{
  "n_layer": 8,
  "d_model": 256,
  "n_head": 2,
  "n_kv_head": 2,
  "head_dim": 128,
  "d_mlp": 512,
  "vocab_size": 6844,
  "activation": "swiglu",
  "norm": "rmsnorm",
  "norm_place": "pre",
  "norm_eps": 1e-06,
  "positions": "rope",
  "rope_base": 10000.0,
  "rope_fraction": 1.0,
  "qk_norm": false,
  "attn_scale": 0.0884,
  "bias": "qkv",
  "tie_embeddings": false,
  "parallel_block": false,
  "init": "normal",
  "init_std_qkv": 0.0294,
  "init_std_o": 0.00734,
  "init_std_up": 0.0294,
  "init_std_down": 0.00734,
  "optimizer": "adam_atan2",
  "lr": 0.000978,
  "beta1": 0.95,
  "beta2": 0.98,
  "weight_decay": 0.2,
  "lr_head": 0.00633,
  "grad_clip": 0.5,
  "warmup_steps": 390,
  "schedule": "wsd",
  "decay_fraction": 0.871,
  "decay_shape": "linear",
  "final_lr_fraction": 0.0,
  "batch_tokens": 32768,
  "seq_len": 512,
  "doc_mask": true,
  "z_loss": 0.0001,
  "train_tokens": 250900000,
  "steps": 7657,
  "dataset": "wikipedia_en"
}
Each number is 128 + 32 x the weight over the matrix's rms, rounded and kept within 0 to 255. Layers, rows and columns count from 0. Numbers have three digits each.

# gate: layer 4 MLP gate, 512x256, rms 0.052, rows 202-218, columns 0-127
# up: layer 4 MLP up, 512x256, rms 0.0495, rows 202-217, columns 0-127
# down: layer 4 MLP down (transposed), 512x256, rms 0.047, rows 202-217, columns 0-127
gate202:178084075128148083114024134087121149168174063134108097123133139100096195152110132131118136100123114136153125172147110162098171168119076057069101091143125124177197149115110060109139133129098112105190154145107136105096161169124145152116140175215163143198162082171144087080130120143137088088124103061036115104100142138158140081124115154183157093088113170118164082076121098084154105118125
up202:133116158152094117170135099160123139106121115113131098134157129106147110104137138184139075129136095134095125161121077165126136108137184086147147151091167117186117139113206094160137134123094102152154106118159127171152126111181138114109179103090085156102117119148155181109077057063169157112186154120096105156118144144074117137167198151124155070127196150124143141082136144131135129066113
down202:145088093138148062149103181123158135162098116155099113133098135138149095173102106113119134067090187111121151161174172128154096124202083142092090174137088143177118163128158143142106147111109079122191117170106156093108187146099118138121121161128190159168095102145142112119177146107096066158156118106123131170046122118077158129154132163113142191141131165123096130145122056093124128115141
gate203:177154106107174128122131096160171205145138124128174117094160148162092098074060099087138196124127149119133142086086119135104164116152108154129112102152175137111116066142109135148132142162044181120182120158089155131148143177146147189134161159140130080165204197147170114079130120083144125117085184112085112115124076140133084067097100112140116065134146162142145042057119106182165168121135
up203:141151123152074112132146191178119150162105095105160119152178194074181143089178160106149083108156130157187088118154198122131147126101076134104127113128116081121172168145123105172153135110139067168112135121089181167088078141067157132093066138198141104116132083086145105134165126124185162129110139166162082167164156140111109175173085160099160088088112135149151104125134138134130076145127
down203:129163137123178204171108151155120188142179120121159087137155146124161082100098114065103152122091132103186155054124111063036127136113075149165102085159163145133125085131117137132063101088165093153130107166154100156149113155116077162157171104111113186126156152141172124157168110135163129124137190127094111109179140160128163090049128090123148133120095173080145118066074113158127125163122
gate204:153083112116108113179174122139122168086150122196152139133048170096156151091075097108140128077113118151118138067109141106121171082170127110054155140099138147127125149092114118138195101118167151146134144112009178118115114161119171131122155160134146102138145121179150173088110165127131138120180117142136098084177114173079164128196088148167165091117065098134132136145158150176150073134140
up204:067078182097164132139119082185077171203147101123080074071077119127092137069114155115152054127188110163082092132143112102135076088137093121144146193155162161030069123163160139148104093141094110191079169122082135139098169097139122179138131097094091121145130152096103133113142102145133168169103156107142090159120122130104142192143102151108139149137138088159102107161142164137148171128070
down204:075173105175122162091116137135143180161120145099088177072127114166134121098123096115166075171158054116181151092076174170058204139104081172121131120110158168145098147109102127121128097059117071126151198141208134121110145105138151148139102056120074127073117165098134150137162169083169149124074161134086086136087154113199116194084166144097053140166171169111114135115149134173132163094184
gate205:133097115128150189133095161117087123122062114181088178104152104094176113133106097121142119109142113132116216132110125092113135123148079107124141175120157175116119095187124138172079178172153143075092135192139175206171121073083145152144155121101134123143184105135145116138153086117173102151158105160094100091126112115133116153115160136128100177136170098105098166104161113151195152087183
up205:141106083170135176198102082196141145161177094146134140103103183145121152114102130104113135135115129129083138148107105088104123147163129128139097083163193095090081153158126131116184102125120111117094163161138121117120101173116158158151069129158151142090105096066089167111138127131102163167150173103140113079074066185075083174116106208109163132154069135094154108138067137154094118080113
down205:182105179120122119136094091170138115118140156137113051149133146163092093170162119086152100130160141157141159052114208090107138142120150153040139139101119086177109165116103144117105107084088119148201108115137079099092138125124090105147169082134131108087113120122143105116149103117098150132103123162112161159172116141132172127141106089133157116139064123070086133122118152109124086139123
gate206:108124157132126121103108077126151138155118143133101172130092139148069160081136168140184096102042123131129168178120145165101169104095117098142134122142120118073210112094186132110084089078178133161150175171087156165127185117088114118106169074102129136054113138137164160073153130180139138154125134099152110069106198098111131130144137109122175075149116199141180137109109115172120118102148
up206:104189125126100132131147112115104148200159169128137148149180084150148109163155158150124103162116093140112134058105085158079146124108166094146139126145112153157125159136187056158135165102134087208163132161155112079142143153119098115165101136132138100112126090127128133171172128161131111139143123144108113139142113135099142102177087142089110145189093117137141076142122080090116173197125
down206:140165192134093095128125146095117141197078140091186116164074101142122166152124159113135150132176111172091112136185146109170171163162149083157110119105148129125105152128140156140163127096120135146165184192040129117175127118107129165101072149120115170106085100142134130109150103088153138198178155162153109136156089098087112149092120143124129098114126130120151130150149215149079083129142
gate207:163128137110116143145128107137103098146155120094112110143141108110104043136098107130119216123120138126172145102084139182109128150174125169140158056130114052171188179136118222152208156116153059158195107109113138126151097151071099179136147097146150158191151097149154064121147123059142113160140131170119159086146112075195146089156102126166126113181083134101143139131126144126071103138160
up207:116083160125169054129168091117162162112119150163111159088119143134168149145074097144103138177178178144116087098124181121128151089157110109132144122158135096092194152128145153167104140060194128082086113099078079151137107146157127103090136095079123180161063118156190096100113153112110154104148146124119102107160092071084078064053099128121024070123180139134128128164159126108117163121101
down207:132142222105096116122140084135155200119096101078073182093121140105159116114074141133139163173119148160122166137123117099182183118181114142166090198161115109150182157104084067106135129076127171178139111136117146135125113094115191116101145106122125150146155158142118213111131167123174184100153139156122174188184101114116157135108112144097095127110121143189121101151045135126136135092156
gate208:078125128147170092135200080143093122159185135104189124102136125119126185122141128109068163121098164118119202204117117198140126073170109096125114094122126104200091136150120083128101093091102175127143123161128095174169121086122156060110144101165117115158168142099169165140154131081086100069109148117099130143137168080083099122129128097098133150112115126130117190128114120103106119162115
up208:122147109045146152114122124122146069092078105132177143116142066124083089168158161169165157142160130128147115089143152116091101163113089093164133138107131157143135150136151094215179143146085126135116166138105136079147181116128162138088187146104179142158108136148037067103149112160140159143177140129128111137139085121138097164165176158125164114167144067196101099157138141097091151064170
down208:141112147119103099144101162113184097147156159119093083146121157163141135113086203143123116119135169130155122087085143116092139211152147112171104140172083173083092125158135156123085096085177085146140084133103173125105146094126176162125091163121081095177090135178085121113156144151170174149174134156130121152124114096159162162137133092114108103155062140135186179163121101124160150131135
gate209:112115154091114112098102111091146149114154120125090175100128129055139120170172097112152149120151158141116149140075103131114123173118137087095122155133108100165137108089113167171138126127096074116164083105161157107105160067149104164170175076163155094116130147078153103155139086049224169189095092150136011089154113167158167174101164111101075170137106171099138106078158096100094104124122
up209:101196091050112129132144107106133155174105107141133108116132148100174124107130168115122154161122139142093180131122111100101120131155098182159026182074121192188117076114154117172089195143129141150194119126127105145080183113139152163112067130108152186094177123095147092099123111118148132136136118045084136185126079142102074099100142143120135091146149143132115094134168140126098157150144
down209:137085144190104154130095181111049152110130154133078090117129068114029061132163135106103107114111150182123157106107108136115152079166114176109145097124216051120164141091178157095130143180113129131127111138117130168101103180140154141089155240097103122132167156124053138146129207195086133134146127145139123151144086062048114158160111121141105179107097070126132146124067145171134145082135
gate210:129160176120133161126196125160129153071157152116084144087130150093192139160111067156068104138149129166170148062138206122137110156080136121103155163100081129109145117082156142092062134107106151141138124107130179149132127101150125155126181108108081105126165140122131112079164116134147115089066094101060173131137159124070091123174098125138139123099136138098132064125100122125154139118120
up210:121091089086179078124090129084096135185091070133112104143164119118147134123136128128094147134136130141163133095112095156136173140130148105161163090149124070165173179131122143124129093104112080172147166111146147159137130127116070151140101156135139165158094110150129094177110143104102176142167178117124129159090150088119132193152088142141188109115141186125148100129198163141122141116106
down210:101114111125114143226143092170145113143143114111092109117113133116170109116122098106120131139139151152121127152091164157144180158146134129164105101129080083228180147119151080125086115119183141095101128156177136162151097121148167116135155088184120089132147126160166064141135202082102137137144133115166124179157168091141136133166138110063135170129128127101073119135136147098152098180097
gate211:127074123160134119117099129109146119130141080125146173190093093159149097078080083125144098100149135106101143094121135158142086123152175088072120071132161134133097045110087063166081048085043118093140152123076159167165151188129129108124166138132103114145123152117127131142132099084123113168128106169129078153147189126132152170092134210125138147063103141091130104104121147123130109147166
up211:141150135085100127105117044118240147126167118076112130092152138111153127128154147097121171187117162106132157130165120057160120106082137109092114075099123092152119081171168154092127165090114122135133079148153124116044063122147106177159085120112138140117125093162115134103108112171150076137159113131092072114120199157121146116090115111181073155111080081163141139098114100092104083103153
down211:174135132097109109084115116146120098156152131083118170131113138106100153103140159127074138116058180131149145116198243141235121088183151146115184124130138126074133144133075098087166099100147101151121120105125121080116067105145152161155090150185200100122035146119175081115160118112108113145150096061149118130124114118108205121177125112156119158123146112192125140118097101153102083200114
gate212:102094125113142117164132125160143179129141102134113121145127107108113172098106146172150085152137127148135144115147081187134124140098096113097171131131127147154105097081136044086157079098129138181085183167134158113128137144135139106093170143135193126055096084094151069093174122193130119166145096148118080135168131106173081173120094164147147119109085123139115102100119138101142112148142
up212:174065156134154150126163177159080112094171125084101119118122084146127152206142098189106169160163099135123127114160102114106136179154108141124105183078093145131148169146141167125148141151170109095117134100088083177122153108182123068141168066073145113126121145112154099102073134166169158116114156131130131129141139084101107097090158154159136163119127128093105142162126107119053086123100
down212:065136124166104107104119069117093128103142155165151130142129167157132121046134072134177119116179163162168082112135152094080132112167152172137100167133116111147129123112136159123127144161110149204126105091115167113158115178154081105185165095085131137132118117094132054147073094142089089157118076103161103152148111171042177106156106093094120201132171119124141076151077188158127095132173
gate213:131120115141111120141116164156175204169149139108064118176178136107141106126144066112089170128137119120134144136081150112111113086118133056149149102132096128167100143210065095165099119172060133124164117166154126117142141133073140168175147098169152112120138176146175143127145116033093109148122141145062108076141135160156140080120156112085080114102106120090178095136181160132054139141100
up213:095092106100160118067175105084149126163131164211124153192122118142109173104111110164133075150159127124143110139139176167140139131130108111102110116144085142137138145206049087124126154117126108152176091119103140131175118141072067096087143180111113171136142139134123076196125114152138094119142113143104092167145142106165049129127137095121158092119172148175124171125151110125074059143046
down213:126126123083161104155068076098142123148111093154129130160179156118153109137178199158138118087126140057187159128165116168155175119149133086092123189126105123138106149081105122084078132153169155102105110131130097105150164118144128144147105142101194178094113147186136186119136126059153195159132212157146152080160115092127135123156120119114139088119100163134117145137143007088152112118121
gate214:064120138157068094102118101097132163112187127106174132113125063125102123115117172099084120108111080137125158182138152121128071100192124085179162107112155059182121159090051121118123115119100122141154153127119135121170152139119154115142120136148147129116105142087165121119145186172135087150098078139162115150141148107095138081162103146140198132186053118060150050109153125169094151143101
up214:127130140130143127135158091111041119105177160136127106128144152173146121116142101116111177096135097180098094127133114086202121105067088138184153115081117102164137116116173096165101157094123104126206101116175090162120069115112081127136150125180139126115127154129101107145124070134064150167058127055159126119117194036167133085096092189102133121160178170130099140097102082118157096171158
down214:083079087081064143131057137106088133072167095173121105106173102124130135124151088139184132113114150154077171162109120097184133056116135142151140169084110125110120114110085141139121139142098136114166116139101085135174093121162099184156125191155046148099147071081039168080188167114098111148092088125018104092122102167063164129185158126164184161128062147096130144111130063131138151122153
gate215:196136129163092124137063124148125196142146083145166108164170093150094069155118083097163166064192116088159144175139151124170144193094130149160092080103144099188107097135113093154096178144141076145123136131090138096144154090137157216189165096184151074097128122165179117148129092085117139125094179170151130105080197082123156138133128134120167120079105167141099088155161093124115124181125
up215:129101136134170129124102092146170155096030132118117133149109111142058100125146182167168110121139129101155087110136137197135119111210126123093157098099133016116087152115078133132224116072142176175160145157146100125194141148114176159149133171146130110130070087095128159143149151107167167144111185136097089127119153080101098114105129159097149110123103138139206115158099156093152122153125
down215:090125175123104101106094145143130178126132082107096130136093148099106141152129164140176106110143078138075119122213035106132152088138121142196122126073047101074054153143171107081128150183107168080097123139143144057168075100137143109138107130138161129127164111093118130142130137150102155141075200118162112102132171166113133206127164134046078162169063148105118139147160150112159141111126
gate216:123117093166150133092132211107096149181143141234142091094134081106137126112119070124142149162105091175178128109095170122121133121124120154129107113099157132133117137175144098085120173142099127124173099148092166113139160133130102112187164102145106123157133120169153155082141127142107102110162116144106157175110075111098130119126142165178139093068116111152125104141124127123134115120119
up216:095112139098164066136170136159164140075112177180104090110107128092116094124107102200164147163123077132125130112146131098085150141164145115127077104109094161135125161155122123138121155104098167111119079126130125130114109101120172076138127074099158122098085133104093159126126191095151112105121111108183106179084149112114125173107119189117112144142085083170097138143126134145132107105138
down216:088164091124094092066105137145166131085128105088131134172077199121125109124129164127102162148100173126056114132129053118193106118184141146110098142111065111076093129136157137176168074097151181111130157141169139113146083141132137162112106099087148087125149121150099110141106169111157123133129207131199172130145088158131157149114112078097084191108139113148135156103170096154118141139116
gate217:107140149153107106139122126163163162090157167108107119161131123137096146124085084098147191100064092119108094157086130141074100068180083149100108119123133100132140086071123098037084086135093133169131154120102159095109083169097089102174133148126202110145178181126135145159154127146138110151097136117114164094177118169146151154106156162157066139099134191094072117142133106083070088123116
up217:134116059084091146138144046157123095150137131158123146091182124116115127108151081120130153163130142139160101109144130170107195149147151151124193147101187095142177122155155115127155163135140155072135137116149119116155102074161120156086128121136128154092128158178071154098099082097193138160136080174156115143137126103158218120081107093142165152082134121116113104143105173090136056104108
down217:094102185168143158097140166115116116166135126130086120131127090083099117169102168115103136063099080150148124079077140115207122111160056126121094137109163109131082104100133115128094096096151122145142133139163207130176156097115097142169128091140179139102135082098138100077191122141135107124134168139146181094050139167149137128063157115094168118068138137130117151129105073139129105133140
gate218:172124084164099195054162153162133145106124099152088152206184143103133171113116075089149185136139144090115138129123165130145136124089072087118164135131124101081168124095099129062103048146120118104103206108136042135143142110141082160073113095115099116177135144128104089110157090058104144081167111114117093133161120091130169147113102139114142114103115125182156156115128107152110145127135